config = dict(
    n_layer=8,
    d_model=128,
    n_head=6,
    n_kv_head=6,
    head_dim=32,
    d_mlp=512,
    vocab_size=512,
    activation='squared_relu',
    norm='rmsnorm',
    norm_place='pre',
    norm_eps=1e-06,
    positions='rope',
    rope_base=1020.0,
    rope_fraction=0.25,
    qk_norm=True,
    attn_scale=0.411,
    bias='none',
    tie_embeddings=False,
    parallel_block=False,
    extras=['local attention windows', 'value embeddings', 'skips across layers'],
    init='normal',
    init_std_qkv=0.0503,
    init_std_o=0.0411,
    init_std_up=0.0503,
    init_std_down=0.0252,
    optimizer='adamw',
    lr=0.00247,
    lr_mult_qkv=0.5,
    beta1=0.95,
    beta2=0.98,
    lr_head=0.00609,
    warmup_steps=247,
    schedule='wsd',
    decay_fraction=1.0,
    decay_shape='linear',
    final_lr_fraction=0.05,
    batch_tokens=[8192, 16384, 24576],
    seq_len=1024,
    doc_mask=True,
    train_tokens=91880000,
    steps=5983,
    dataset='wikipedia_en',
)
Each number is 128 + 24 x the weight over its row's rms, rounded and kept within 0 to 255. Layers, rows and columns count from 0. The size above them is the row's rms in percent of the matrix's.

# layer 4 MLP up, 512x128, rms 0.136, rows 93-119, columns 0-127
size [ 96  96  90  97 100 102 101  91  98  91 103  94 116  98  93 101 104  97 101  91 109  83 121 106  94  96 118]
[[133 104 132 161 128 162 168 103 125 132 171 114 109 110 115 119 145 151 122 133 136 129 135 145 164 139  95 124  82 102 116  97 146 139 144 108 140 124 131 137  86 146 103 125 160  71 131  89 133  86 106 111 142 137 173 162 155 105 128 114 135 113 114 105 135 111 146 127 106 119 127 105 136 129  90 123 100  82 117 115  96 123  76 118 121 105 151 149 176 112  94 149 130 149  95 124 114  94 127 129 170 133  92 133 132 117 146 127  81  96 104 145 138 132 161 147  75 174 160 162  97 127 135 165 155 132 118 164]
 [131 124 121 126 144 167 112 127 147 111 129 151 126 133 149 141 139  98  78  89 141 128 168 148 136 111 133 105  81 159  94 111 113 185 138 158 133 121 129 112 103 123 133 164 174  98 117 111 134 132 109 113 120 158 130 138  44 117 109 106 124 103 139  95 131 127 150 132  84 125 117 120 134 132 147 118 129  88  94 105  99 144  87 129 131 169 110 162 115 121 115 151 129 131 152 118 120 139 151 140  89 158 139 105 130 116 193 132 113 111 109 111 170  72 142 113 130  75 158 138 128 144 141 104 154 111 137 103]
 [138 119 129 141 123 106 176 122 131 126 108 124 142  86  90 191 178 134 129 160 159 142 111 125 202 133 118 169  82 155 177 103 134 160  94 118 129 175 117  98 155 136 155 142 142 125 157  74 113  92 124 129  89 139 178 128 142 104 113 115 117 125 118 122 122 152 137 153 113 141 118 157 115 105 127 151 151 166 127 128 102 134 101 116 109 104 116 148 108 143 109 134 120 123 116 111 165 116 100  94 150 107 159 115 148 164  99 124 101 121 146 101 110 103 156 159 110 107 160 122 114 127 137 124 135  99 132 128]
 [100 133 109 148 108 163 120 109 122 125 127 142 181 158 161 151 134 121 170 151 127 156 132 133  81 132 143  91 180 110 166 150 144 146 111 171 137 141  95  99 145 105 114 116 105 134 157 123 100 168 119 109 155  95 125 156 118 128 123 158 118 148 130 130 176 119  98 111 156 155 107 101  95 137 120 151 140 103 117 148 131 109  77 114 130 119 108 201 163 116 122 185 166 166 146 135 115 115 123 118 123 121  94 152 110 143 118 110  99 115 127 120  86 129 103 127 123  83 141 126 146 106 148 137 113 154 101 119]
 [128 134  75  80 141 100 149  89 162 116 107 156 100 122 105 142 148 128 154 167 157 145 129 121  97 158 104 133 132  88 162 179 146 159 114 145 105 153 167 119 138 168 103 150 105 174 165 124 103 130 125 127 164 144 133 139 142 137 112 149 121 109  99 167 151 119 117  96  95 145 111 123  94 166 113 106 108 140  79 143 117 146 147 109 137  89 156 154 138 154 110  85 124 132 163 116 126  79 134 128 107 117 100 174  99 140 148 142 125 134 109 134 109 110 153 134 142  96 121 137 116 106 130 156 141 120 107 164]
 [110 152 120 136 156 149 165 123 127 106 134 129 119 147 134 119 137 129 139 102 146 162 105 118 123 136  56 103 154 135 162 109 107  82 141  99 140 147 132 147 140  72 190 107 114 134 150 158  97 102 133 135 152 142 119 123 120 177 124 140 104  97 104  85 164 144  88 142 142 133 126 119 142  91 109 141 141 122 118 108 101 140 152  89 131 123 113 161 112 110 132 153 131 145 115 104 113 151  98 156 134  91 126 117 128 134 122 156  75 135 153 158 132  86 161 143 137 136 172 112 128 190  97  81 124 145 117 127]
 [119 148 132 117 163 187 123 126 122 137 146 128 115 113 137 164 113  99 104 132 153 144 129 138 103 107 106 139  84  92 156 145 124 138 113  86 138 146 148 103 108 138  81 148 185 110 165 106 147 122 148 116 133 141 115 163 115 109 104 112 143 142 122 151 185 174 147 109 129 138  89 133 113 129 128 125 144 150 108  90 108 148 104 177 147 146 171 153 122 122  83 104 128 162 114 112 123 140 128 137 142  95  72 136 143 163 150 102 104  88 116 121  97 149 113 113 155  89 154 151 122 166 156 108 137 128 154 145]
 [125 118 134  95 181 134 123 133 118 136 140 141 124 139 165  99 124 143 118 125 149 115 154 124 146 150  98 121 141 151  87 104  89 125 120 166 109 180 109 113 166 138  91 115 139 138 149 141 136 110 176 110 113 156 129 142  95 107 102 105 181 127 145 122 138 116 137 140 145 130 107 149 150  90 161 101 169 128 113  95 105 179 126 115 131 108 130 163 116 117 170  87 159 162 192 135 167 116 158  90 118  98 120 157 116 145 112 130 114 157  82 146 161 131 111 145 130 129 119 157 116 165 142 115 109 113 140 161]
 [101 119 108  81 135 111 155 140 117 117 152 129 126 124 173 156 115  89 113 109 122 119 145 160 123 127 125  67 122 150 128 144 116 109  94 152 112 112 126 134 107  71 128 101 179 148 102 164  88 121 161  95 150 102 128 136 144  92 146 163 116 123 141 104 145 113 127 113 142 120  92 172 132 136 139 115  81 102 157 110 132 122  98 117 109 108 121 150 107 178 111 141 116 135  89 153 135  95 172 120 128  88 112 143 106 126 167 131 125  83 109 132 155 105 164 167 123 135 104 114 153 128 137 151 122 149 176 155]
 [135 163 120 139 131 134 110 150 123 123  98 143 129 127 137 137 166 172 120 165 119 121 134 167 118 162 129  92 118 125 121 116 160  77 132 195 135 146 131 132 121 115 112 117 129 145 146 114 160 124 128 122 143 125 108 161  61 104  96 154 122  99 121  96 132 156 133 156  93 184 145 169 154 108 122 189  86 158 148 156 144 127 135 137 116 187 115 133 127 120 171 149 150 103 143 120 123 165 138 141 129 127 131 114 135 119 170 146  94 134 131 138 159 142 102 169 133 138 153 147 171 134 158  92 137 140 124 104]
 [ 81 112 112 124 150 158 162 136 127 116 153  87 138 140 127 180 155 123 147 149 148 100 150 132 136 145 108 100 149 146 132 116 103 132 137 127 117 144 172 109 129  83 151 131 126 122  87 131 116 109 147 111  96 104 171 166 118 107 128 140 104 134  92 145 155 124 163 171 132 141 167 102 131 129 194 121 127 105 102 133 144  94 116 128  63 108 128 132 161 152 136 120 121  96 160 131 117 106 105  91 121 115 129 156 110 159 120 137  93 126 159 100 124 123 100 130 122 141 177 123 105 143 167 146 138 130 196 116]
 [105 105 126 113 112 152 127 140 110 132 116  80 146 109 133 130 140 105 140 126 109 153 127 153 138 196 141 116 141 136 125 119 136 166 150 109 111 160 163 147 135 116 131 106 148 109 124 116 110 144 116 125 171 138 154 121 120 162 113 109 156  83 117  91 127 146  50 130 153 122 176  81 124 128 156 121 109 120 124 111  91  88 120 110  77 122 139 133 167 120 116 141 156 130 102 120 126  87 152 134 160 134 141 144 132 189 122 139  68 144 107 120  70 115 134 151 114 105 145 127 140 171 106 104 133 129  99 143]
 [127 127 117 124 159 128 123 135 182 147 186 126  98  84 117 172 126 107  84 102 132 143 127 182 123 148 135 118 129 136 152 118 117  88 136 130 134 177 131 137 134 136 143  85 105 101 141 150 124  80 167 123 128 129 136 127 129  96 145 125 140 128 177 107 164 137 132 139  77 147 154 100  67 129 175 125 187 176 128 121 141  96 130 138 110 107 136 133 145 152 150 141 176 128 119 115 145 120 143 108 138 126 111 134 114 150  97 153  97 135 161 105 150 115 144 146 112 105 145 112 152 139 125 156 105 171 120 138]
 [109 113  77 109 136 108 152  95  92  87 117 126 128 156 136 123 123  90 139 134 142 148 156 151 108 138 148 106 159 169 140 123 134 158 176 156 123 122 110 140 134  81 142 108 138 118 111 131  93 124 110 115 161 164 120 142 128 129 120 151  81 130 126 114 148 117 147 111 109 131 155  85 146  90 136 131  95 137 135 160 157 160 102 169 133 152 118 127 100 121 108 161 113 195 124 147 114 111 139  88 145 114 120 125 112  90 129 132  91  84 181 119 155  89 135 135 137 152 181 147 169 123 101 110 135 125 125  99]
 [ 87 119  87 124 127 135 130  99 133  91 168 130 139 150  99 141 130  87 139 167  98 157  91 139 142 120 113  94 131 149 135 114 146 141 102 152 151 114 113 178 163 151  76 105 121 113 119 123 110 122 173 138 105 146 167 131 158 122 143 135 144 152 124  76 122 155 142  83  80 124 142 140 104 132 123 136 193 150 123 169 132  98 144 108  65 130 110 123 106 144 153 142 153 144 147 118 144 102 146 145 113  86 111 143 123 108 150 103 121 121 183 135 117 130 131 119 129 109 115 132 144 136 114 163  83 124 108 148]
 [117 196 128 174 141 149 131 135 168 133 148 135 128 123 117 134 112 114 147 135 154 168 112 152 121 157 144  88 106 144 149 146 181 114 131 119 139 111  96 147 174 149 127 110 146 108 125 133 134 110 137  85 116 127 139 153  95 112  97  84 144  87 111 118 121  98 137 129 101 193 111  88  93 115 118 142 138 124  86 133 119 141 136 140 146 128 115 121 121 192 136 124 118 148  90 121 160 130 178 136 131  96  99 111 103 154 149 153 129 114 150 119 124 126 132 188 105 101 152 157 143 171 144 129 145 130 119  97]
 [122 132 128 143 111 178 127 153 120 144 153 134 142  72 116 136 125 145 140 161 139 121 180 127 110 112 108  87  94 144 148 124 160 110 102 141 117 119 121 105 104  94 120 121 159  92 141 139 142 141 110 133 116 129 154 173 134 166 106 167 129 138 135 125 155 152 133 162 100 126 134 121 126 122 106 151 178  95 156  87 137 114 172 101  83 129 169 140 120 112 121 165 164 132  92 132 135  93 123 143 138 134 114 108 106 165 105 163  96 165 151  95  87 126 164 182 111 111 120 102 149 117 153 134 145 135  96 157]
 [122 124 135 123 140 181 124 108 129 128 127  99 125 131 130 141 142 100 119 152 157 135 108 126 124 137 129 115 122 103 102 124 126 106 100 104 132 109 152 134 163 113 124 146 153 177 126 132 139 124 161 114  95 125 149 136 162 126 139 138 134 133 176  87 177 122 126  82 107 185 109 128 127  96 109 148 156 151 106 161  98 115 146 136 118 134 103 116 102 153  89 158 144 132 140 119 119 124 177 139 160 124 143 114 128  71 168 116 126 140 191 128 109 182 122 154 130 127 156 193 132 149 109  77  90 161 153 121]
 [117 119 144 145 127 142 174  61 156  89 116 124 116 131 100 158 108 114 156 131 127 113 160 127 129 120 121 131 131 156 107 133 137 153 142 180 144 110 109 132 143 139 122 107  96 127 147 147  77 133 128 126 118 150 124 147 108 184 122  89 151 149 118 151 135  90 147 113  98 153 153 101 138 139 127 114 154 163 122 133 100  98 162  83 134 126 111 112 139 177 130 181 164 137 150 156 117 119 107 148 140 107  82 147 127 142 125 158 146 120 113 107 102 127 148 162 133  97 163 175 169 100 123  97 172 158 122 142]
 [110 152 162 135 127 115 135 105 134 159 144 102 167 166 138 114 104 117 174 165 125 113 155 106 129 159 109 155 129 157 104  92 139 152 114  81 113 122 101 116 136 110 179  98 131 127  73 109 155 104 155 117 138 147 155 149  71 149 118 121  86 125 131 129 147 133 111 131 150 129 133 101 133 129 146 117 104 150 135 149  84 122 180 131 146 164 126 126 124 149  76 133 134 133 136 105 174 136 158 166 138 115 147 151 142 142 139 111 133 119 151  76  98 109 138 155 113 126 195 146 112 123 145 107 113 111 145  89]
 [112 106 141  98  96 152 163 116 143 136 156 135 112 152 130 143 160 139 125 112 110 142 149 159 144 117  65 140 119 138 153 107 136 142 129  84  96 120 141  58  92 104 120 118 166 142 149 101 144 112 105 134 120 117 160 121  83  75 100 112 126  86 169  65 107 106 129 143  98 130 112 119  91 133 114 118 171 111  93 112  91 154  75 155  84 133 140 143 163 129 165 142 130 147  89 134 136 138 116 113 153 127 119 113 110 117 157 141 136 117 115 116 164 125 131 136 105 147 125 150 140 151 109 152 123 110 143 112]
 [141 160 166 141 146 163 191 104 143 147 121 151 153 137 140 127 113 116 145 109 125 110 140 109 139 125  94  87 147 174 121 115 106 160 130  84  80 172 155  90 132 133 111  86 122 118 178 112 141 113  97 103 142 125 166 140 109 121  71 138 133 147 121 143 122 149 123 132  82 171 137 156 115 141 144 110 131 113 138  85  97 108 115 165 125 102 161 108 116 129 108 110 136 133 141 167 142 171 124 133 152 156 100 133 114 152 119 143  79 136 130 146 160 132 128 116 148  82 133 164  94 124 115 110 151 127 110 149]
 [ 97 137 117 107 161 155 149 111 140  84 122  95  68 135 125 146 117 148 102 104 174 133 132 155 138 106  77 117 113 157 151 165 119 165 108 160 102  86 126 144 161 106 143  92 156 129 106 151 102 133  95 132 111 113 137 144 155 122 132 115 176 147 113 133 118 131  83 106  85 128 145 123 128 122 144 129 113 183 142 146 152 132  76 138 114 177 147 146 131 153 113 158 127 169 127 133 110 130 108 127 138 102 136 129 105 109 123 118 117 127 174 112 121 128 114 119 104 138 183 182 144 152 127 121 150 128 169 107]
 [ 97 119  98 118 131 158 158 102 107 144 143  97 118 163 123 176 103 150 144 131 149 115 123 136 136 125 118 112 118 131 134 138 150 165 131 108 106 155 122 132 106 160 107 110 106 127 145  91 133 134 136 107 142 148 159 129 108 127  92  86 129 112 109 126 123 118 166 125 121 125  94 122 114 130 158 112 116 116 116  97  80 141  90  83  98 139 187 152 172 154 103 161 177 138 174 112 107 107 109 190 119  96  85 112 117 139 152  93  95 145 141 118 131 114 126 107  91 132 152 155 148 139 121  87  93  98 111 160]
 [123 143 110 107 158  84 107  97 126 108 128 115 158 151  87 138  81 114 155  85  92 114  96 149 155 108 118  97 100 152 150 141 125 138  99 124 144 123 136 137 155 159 150 113 121 138 144 181 137 142 113  75 164 122 140 114 149 142 133 108 122 143 155 131 157 147  75 110  73 133 147 154 134 107 139 133 115 155 118 184 126 167 122 126 114 114 121 161 105 127  88 101 147 114  59 124 149 117 153 103 136 148  98 134 110 157 114 164 146 103 105  99 167 143 123 147  89 100 121 135 144 118 148 102 128 126 132 140]
 [ 86 198 136 130 172 104 129 123 127 121 157 131 149 150 171 102 132  84 119 141 151 117  87 131 139 151 161 144 159  97 133 120 113 119 123 132  91 129 131 109 149  98 148  83 115  88 109 121 130 125 143 138 151  82 111  97 135 117 125 178 121  98 129 160 114 105 101 136 148 129 170 121 111 149 140 156 139 114  83 155 103  83 107  79 127 131 108 139 167 164 119 122 116 174 115 143 126 121 183 138 153 133 112 131  95 144 148 100 105 121 135 128 120  92 147 150 116 103 178 129 155 119 154 129 136 127 110 129]
 [104 134 146 141 122 126 127 128 159 122 149 142 148 173 174 150 143 122 150 157 129 147 149 113 179 179 127 130  93 111 137 130 175 115 162 112  70  98 132 114 123 141 152 109  90 160  81 143  92 105 131 123 130 115 145 109 137 164 137 117 134 126 129 153 148 130 101  85 138 168 134  93 147 123 143 129 145 120  92  99 121 152  86 123 156 124 116 132 147 172 135 170 120 138 108 140 111 140 135  75 137 102 124 151  90 179  91 118 118  97 162 130  86 159 158 123  92 123 132 139 126 147 124 151 112 121 146  94]]
# layer 4 MLP down (transposed), 512x128, rms 0.123, rows 93-119, columns 0-127
size [ 95  96  96  99 101 101 101  93 100  91 106  96 111  97  98  93 105  96 101  88 107  86 117 108  96  99 112]
[[179  91 155 116  88 104 116 117  95 106 109 148  90 143 132 120 122 111 137 142 115 116 115 102 102 167 158 159 105 168 114 143  59 151 140 138 110 137  91 135 174  97 136 128  99 129 106 161 113 124 140 108 134  84 118 133 118 120 167 132 114 147 147 111 102 118 159 130  95 126 104 123 175 133 122 151  85 158 180 162  97 135 133  98 123 123 164 148 113 125 131  94 107 126 119 141 148 129 143 102 136 128 143 146 146 148 120 151  62 139 116 140 151 152  81  83 147 128 123 111 126 153 115 111 160 107 142 127]
 [128 123 133 111 137 160 177 112 144 149 123 200  83 102 142 106 119 176 136 129 144 132 147 128 138 121 128 150 120 165 146 104 127  95 162 112 150 149 123 120 141 104 151 144 159 132  85 110 135  79 138 118 127 115 104 162 106 151 155 148 141 127 118 163 160 109 134 185 119  81 109 100 149 114 147 108 129 112 100 136 146 100 175 166 115 133  80 109 114  96 122 137 115 140 111 110 120 124 113 132 150 157 122 125 172 102 132 117 108 118 121 176  98 151 161  61 125 113 128 139 162 104 126 124 110 134 111 133]
 [137 121 118 137 131 109 127 104 122  84 119 137 112 156 133  99 108 152 102 149 143 135 155 146 125 101 148 126  71 134 123 108 110  93 135 159 165 135  98 146 180 115 154 145 127 129 156 108 132 115 116 175 106 108  94 118 123  91 216 116 117 141 123 109 116 159  92 105 128 109 121 124 122 168 103  97 141 149 155 123  84 152 152 132 150 147  95 150 125 124 162 183 149 138 117 105 109 136 119 115 138 132 112  94 177 121 106 138 125 128 114 123 126 109 130 108 115 134 119 168 150 104 110  88 114  59 107 136]
 [135 150 122 113 148 125  89 134 108  99 123 143  99 123  74 184 154 119 137 168 161 130 144 144 122  99 145 102 110 141 116 184 129 131 128 142 147 157 123 120 107  79 121  75 128 129 119 130 103 121  99 125 112 147 130 103 152 117 104 104 109 130  88 154 116 122 110 176 153 149 151 105 164 152  92 143 123 140  98 132  92 112 137 132 161  97 141 141 139 164 102 173 154 155 100 156  99 105 117  95 109  98 112 117  76 128 112 131 136 111 112 111  88 158 134 111 107  90 144 152 114 114 119 171 135 124 130  84]
 [ 94 155  88 136  84 107  90 125 129 121 150 168 115 125 122  82 137 138 147 157 171 143 121 130 162 135 143 104 103 122 129 147 137 156 138 100 165 148 160 170 115 145 111  98 100 118  89 151 108 116 128 175 142 114 121  96 126 124 108 172 154 144 148 131 141 116 137 129 132 143 144 155 167 137 142 148  68 155 135 110 116 148 150  60 141 143 138 110 161 134 105  96 103 158 116 147 130 170 156 109 140 136 113 134 109 193 139 135 163 146  87  97 124 130 145 112 128 125 123 119 151  98 125 165  99 123 119 124]
 [123  88 154 134 134 126 113 145 159 166 110 105 135 110 121 144 108  71 137 146 152 106 124 105  95 103 139 179 154 146 130 102 122 172 134 126 138 171 139 118 129 128 111 151 147 124 141 126  84 103 152 147 149 110  91 145 141 103 162  99 107 117 159  74 113  90 177 148 122 158 134 119 105 124  66 124 119 136 121 132 129  89 116 170 123 127 132 134 101  96 112  92  80  99 113 110 153  92 106 117 158 150 107 101 121 113 154 101 109 133 134 118 121 133 149 112 126 159 137 104 120  90 112 151 133 161 100 170]
 [155 124 146 170 134 151 132 109 114 160 139 126 150 169 166 129 119 124 131 154 141 129 122  88  87  96 156 108 170 157 134 123 125 125 122  92 120 182 197 134  89 128 154 122 131  91 129  94 151 101 109  80 114  96  94 137 112 136 157 116  68 111 127 112 126 153 136 136 134 104  92 129 104 149 148 115 136 124  98 140 150 118 131 163 128 136 124 124 113  84 119 109 140  87 143 117 108  91  87 142 126  85 112 122 119  84 134 102 125 167 149 124 119 150 104 110  92  92 132 101 109 100 140 161 144 126 125 142]
 [108 110 135 110 106 135 143 123 108 159 180  96 128 110 121 130 146 128 155 145  72 121 111 147 139 115 143 172 120 105 134 152  72 140 142 129 122  92 111  91 122 163 118 110  93 135 158 101 104 112  99  97 134 100 148 106 159 126 113 121 130 122 160 136  99 121 119 149 146 131 158 134 143 114 116 114 141  73  91 116 117  99 115 101 165 157 161  82 102 100 138 111 116  82 187 160 148 152 124  81 129 133 141 153 114 121 119 120 107 116 129 125 143 161  89 117  90  91 106  94 157 108 166 123 109 114 119 130]
 [106 123 114 146  90  69  69 125 109 144 110 108 164 168  97 128  97 182 111 109 127 130 115 119  87 111  83 104 155 130 117 121 114 135 168 105 125 121 141 156 139  61 124 118 143 151 125 138 144 115 100 129 118 129  86  78 128 133 148 140 132 148  92 132 145 105  90  93 121 136 117 108 155 124 156 125 136 149 176 112 130 101 156 167  79 129 116 134 108 106 131 121 117 146 139  94 117 148 128 119  94 134 136 143 123 118 138 105 135 124  98 160 156 160 102 136  75 115  92 147 115 127 109 145  99 145 114 101]
 [156 139 143 143 138 138 106 158 136 169 161 132 134 103 169 112 129  93 131 151 135 106  95 139 109 112 123 185 125 117 170 111 154 127 182 128 120 114 122 171 132 124 148 117 125 127 112 163  95 131 129 145 162 108 109 107 131 112 142  95 156 148 101  95  92 155 131 189 140 151 113 111 122 115  94 108 130  97 102 137 127 124  74 124 126 115 147  94 133 104 159 133  79 137 122 105 143 158 140 135  87 158 146  87  87  96 153 151 116 126  97 134 122 124 149 131 119 130 150 136 139 137 191 108 168 105 110 154]
 [141 117 127 146 133 145 107 117 118 179  92  80 130 161 127 137 142 176 126 150 104 116 120 130 119 155 120 142 150 126 127 143  98 113  84 124 139 146 130 164 152 137 137 150 142 131 122 122 156 122 129 143 150 142 148 127 149 159  78 128 130 133 170 107 196  82 129 131 135 122  64 136 142 127 119  94 148 161 115 179 108 122 113 119 126 126 119 127  93 135 179 116  95 165 154 163 131 172 115 166 150 162 141 140 137 112 155 122 134 115 118 129 149 142 138  79 113 153 131 176 162  88 127 113 136 102 172 130]
 [123 175 140 122 127 122 162 140 136 117 113  93 102 154 135 154 153 129 106 149 103 147 109 106 151 133 145 113 116 135 134 134  73  76 162 108 150 137 138 114 152 151  99 130 110 137 156 117  79 143 106 126 159 106 152 147 114 122 116  83 153 155  97 110 112 152 162  97 172 136 128 151 162 151  95 145 109 100 118 134  68 132 142  84 142  97 118 115 113 131 120 159 125 150 143 133 166 127 164 137 178 147 144 166 106 133  86  80 103 135 125 117 115 136  84 156 124 143 139 113 126 132 172 142 108  90 117 152]
 [105 129 117 124 138 101  43  90 154 123 146 124 121 106 158 116 146 128 131 120 127 171 128 116  83 113 160  95 164 129  95 128 173 108 118 149 113 157 156 140 125 139 142 139 114 109 104  99 126 107 105 113 146 142  95 117 160 105 153 122 103 124 165 110 100 150 170 132 106 103 116 111  99 108 107 141 144 155 186 115 101  83 120 137 144 106  99 152 156 122 130 105 106 116 135 149 143 144 124 190 148 156 149 116 150 112 129 120 120 153 130  97 148 138 118 121 129 114 125  67 101 127 123 138 149 187 100 133]
 [136 120 152 161 138 141 144 145 177 141 142 133 130 142  96 134  82 111 142 173 132 122 110 157 136 120 121 127 145 174 114 154 122 149 148 134 145 139 109 106  84 129 125 155 153 139  95 135 151 132 168 120  93 104 154 120 155 144 133 156 195 116 145 137 138 121 164 153 141 119 194 106 130 113 135 114 124 109 123 109 137 124 132 152 164 117 212 122 151 100 129 100 165  89 146 129  61 161 113 153 127 116 131 119 142 158 131 152 129 128  87 116 110 123 138 113  97 152 155 114 133 141 160 129 161 155 147 127]
 [147  97 149 111 135 146 170 130 124 149 138 112  75 120 165 102 127  85 163 147 106 145  45 154 115 119 131 137 128  86 109 128 122 124 110 107 153 126 122 140 117 128  93 156 155 140 175 118 118 150 157 187 156 123 118 144 135 153 163 105 113 119 134 145  85 117 142 115 118 113 147 155 168  94 127 103 155 156 125 129 138 119 124  92 107  92  81  82  93 151 164 121 124 121 156 146 132 118 121 111 149 129 119 123 127 116 135 113 147 105 122 134 119 154 100 137  85 112  87 135  83 121 167 127 153 115 107 150]
 [145 116 163 105 156 153 162 118 168 184 118 111 118 115 126 111 121 123 173 105  99 147 140 137 176 127 159  80 118 130 128 100  75 127 113 155 151 110 156 140 186 143 139 121 160  99 128 142 132 119 127 123 130 142  85 133 119  89  85 119 128 154  98 141 109 131 144 102 149 122  98 103 123 114 109 114 128 125 139 155 136 161 168 115 115 141  85 101 178 119  92 148 105 129 100 142 121 134 166 110 129  97 155 117 130 196 147  90 150 132 113 141 166 137 127 122 129 140 146 122 124 119 135 155 164  91 151 113]
 [134 130 132 138 115 157 108 136 172 105  89  96  89 126 132 140 139 142 145 169 146 135 110 114 133 121 119 124 135 172 136 150 157 102 135 138 136 114 157 186 161 102 138 150 133 128 142 149 122  94 116 113 143  82 100 165 101  93 156 137 146 168 167 119 148  89 127 115 123 108  95 157 151 159 141 115  94 132 147 101 140 119 126 165 142 118 139 118 146 142 107 166  96 163 125 122  72 159 143 112 128 128 130 123 116 141 114 133  90 137  80 143  98 125 144 158  75 129 104 131  93 166 111 112 146  76  88 127]
 [177 143 143 138 119 113 154 140 132 135 145  77 107 144 139  70 139 130 138  80 117 129 132 133 113 138 164 184 101 119 120 120  86 123 125 143 115 159 119 161 183 157 126 128 161 111  96 158 123 138 153 131 109 147 142 154 142 124 100 127 133 143 115 100 119 132 142 113  67 109  83 151 157 120  79 139 150 121 126 117 121 139 137 136 156  79 105 106  59 115 128 125 134 120 138 102 133 129 140 126 140 107 191 123 157 147 138 152 101 142 135 122 110 138 122 119 119 183 149 168 136 109 134 145 162 148 107 108]
 [110 117 154  95 126 122 153 123 135 119 110  78  75 181 130 129 137 108  99 113 119 144 129 132 125 179 157 179  85 121  99 120  88 125 120 175 156 163 133 146 117 127 112 122 100 125  84 154 123 152 104 121 109 137 103 134  96 162 152  97 143 153 125 110 140 126  91 127 126 125 130 174 136 151 177 128 109  93 177 116 162 149 156 116 145 133 128 111 132 122 144 123 108 136  95 126  83 168  71 165 128 135 121 108 110 175 122 119 112 136 133 138 146 100 100 100 103 130 153 122 143 158  99 117 149 142 130 134]
 [155 127 164 193 107  92 151 143 128 212 133 137 142  96 148 135 118 115 120 132 135 127 114 114 139  95 123 118 122 141 126 122 177  93 147 131  96 141 111 132 137 132 133 115 145 101 138 104 135 108 109 131 102 153 150 125 152 131 159 136 132  85  92 163 118 119  85 105 125 130  84 124 119 113 158 189 115 127 183  96 116 103 146 147 128 155 110 140 147 127 161 111 122 110 114 143  96 129 124  72 151 128 193 130 115 122 164 161  97 142 123 148 146 143  96  85 122 120 120 105 144 152 145 135 123 128 137 146]
 [165 116 140 128 139 139 139 135 117 163 136 153 135 145 117 129 112 119 129 122 144 144 119 132 173 130 139 118 133 116 170  86 136 103 151  90 150 103 120 106 103 146 117 141 104 128 142 141 116 140 129 115 138  69 142 151 135 151 120 160 135 156 147 156 125 155 163 147  78 111 156 160 166  55 145  67 132 130  93 118 113 109 147  85 157 114 125  69 140 142 133  57 137 123 146 135  98 114 151 108 136 145 147 140 134 116 148 138 113 124  89 123 116 153 140 172 146 147 114 130  90 149 171  88 122 136 150 134]
 [191  80 185 145 150 119 128 193 176 166 129  87 121 155 118 159 128 120 180 100 114 142  97 117 131 168 120 123 119  89 129  99 118 116 176 158 126 143 134 129 120 165 105 125  90 137 107 134 122 110 141 112 121 106 133 118 115 115 144 128 120 105 159 131 111 134 134 116 178 145  97 124 163  93  95 129 136 148 114 122 145 110  74 125 128 115 124 119 154 131 157 139 146 123 139 140 158 112 155 122 112 166 111 166 104 103  93 125 123 166 134 111 128 138 127 128 127 143 125  99 156 128 185 139 148 135 159 104]
 [ 62 140 106 136 136 112 103 120 161 106 175 119 165  97 124 123 156 187 154 161 159 102 174  71 125 126 138 143 125 128 143 119 151 141 108 130 136 103 105 179 150 173 152 152 142 124 115 143 160  94 113 118 148  89 133 115 107 132 130 136 137 146 139 132  85 123 150 174 130 139 188 104 133 114 148 142  76 135 158 141 167  98 108 130 118 144 124 140 119 132 110 123 106  94 100 144  96  89  87 119 157 151  91 129 144 139 154 150 123 145 139 111 110 124 114 130 137 120 128 159 136 147 134 132 128 125 163 142]
 [118 127 103 169 100 143 121 106  95 132 129 104 105 185  86 122 116 149 148 162 147 148 117 134  87 102 129 107 153 109 116 117 143 146 160 124 120 101 175  95 120 148 103 161 101  76 111  86 163 133 142 128 119 137 123 112 162  93 137 109  99 154 109 115 111 140 156 130 184  80  98 134 133 130 119  91 119 132 129 122 134  93 154 150 125 112 128 122 102 109 122  85 114 164 110 130 155 145 123 149  93 116  94  98 136 137  91 126 127 145 140 158 151 155 181 125 128 156 129 110 149 149  95  94 121  84 117 156]
 [138 121 105 124 112  87 103 127 139 116 128 101 144 165  90 139  70 174 143 114 131 106 146 131 124 136 144 144 128 129 127 145  90 125 112 109 141  83 111 151 178 154 108 180 125 150 146 157  76 151 139 143 171 115 158 151 167 102 174 130 119 140 123 126 149 114 123 102  84 100 139 150 123 124 139 121 135 128 136 106 115 131  94 125 158 113 125 105  97 108 102 110 137 108 148 150 100 113  99 130  90 137 104 123 191 155 133 150 155 152 157 141 190 155 144 116 114 143 160 127 100 117  98 161 151 142 115 131]
 [173 145 110 106 161 144  85 121 161  99 139 144 125 126 143 116 129 142 154 134 118 121 152 105 106 135 116 143 113 130 121 112 132 139  94 106 123 113 119 115 150  73 159 136 137 163 113  86 143  99  98 140 108 118 172 138 133 110 142 144 105 128 120 114 128 146 140 135 166 108 114 143 128 189 162 163 177 189 136  99 117 106 101 124 146 115 120 125 155 139 128 115 141 128 125 119 155 188 156 136 109 130 170 130 174 127 116 132 140 124 115 134 119 112 178 108 157 112 113 155 149 123 147  49 163 170 131 116]
 [ 86 132 139 113 147 122  88 119 143  97 152  73 115 144 189  89 146 125 113 142 117 115 170 120 136 109 136 141 147 148  70  92 135 159 144 144 158 161 127 111 108 118 151 119 138 126 163 145 142 144  89 132 114 107 103 107 123 132 167 121 114  93 118 171 129 141 121 167 138 111  79 140 101 110 107 150 117 138 108 124 121 139 143 151 111 105 112 120 147 157 122 108 140 113 125 130 125 113 136 148 121 142 119 110 165 149  89  89 162 112 129 116  94 115 138 163 163  73 122 117 109 103 169 135 140 204 135 122]]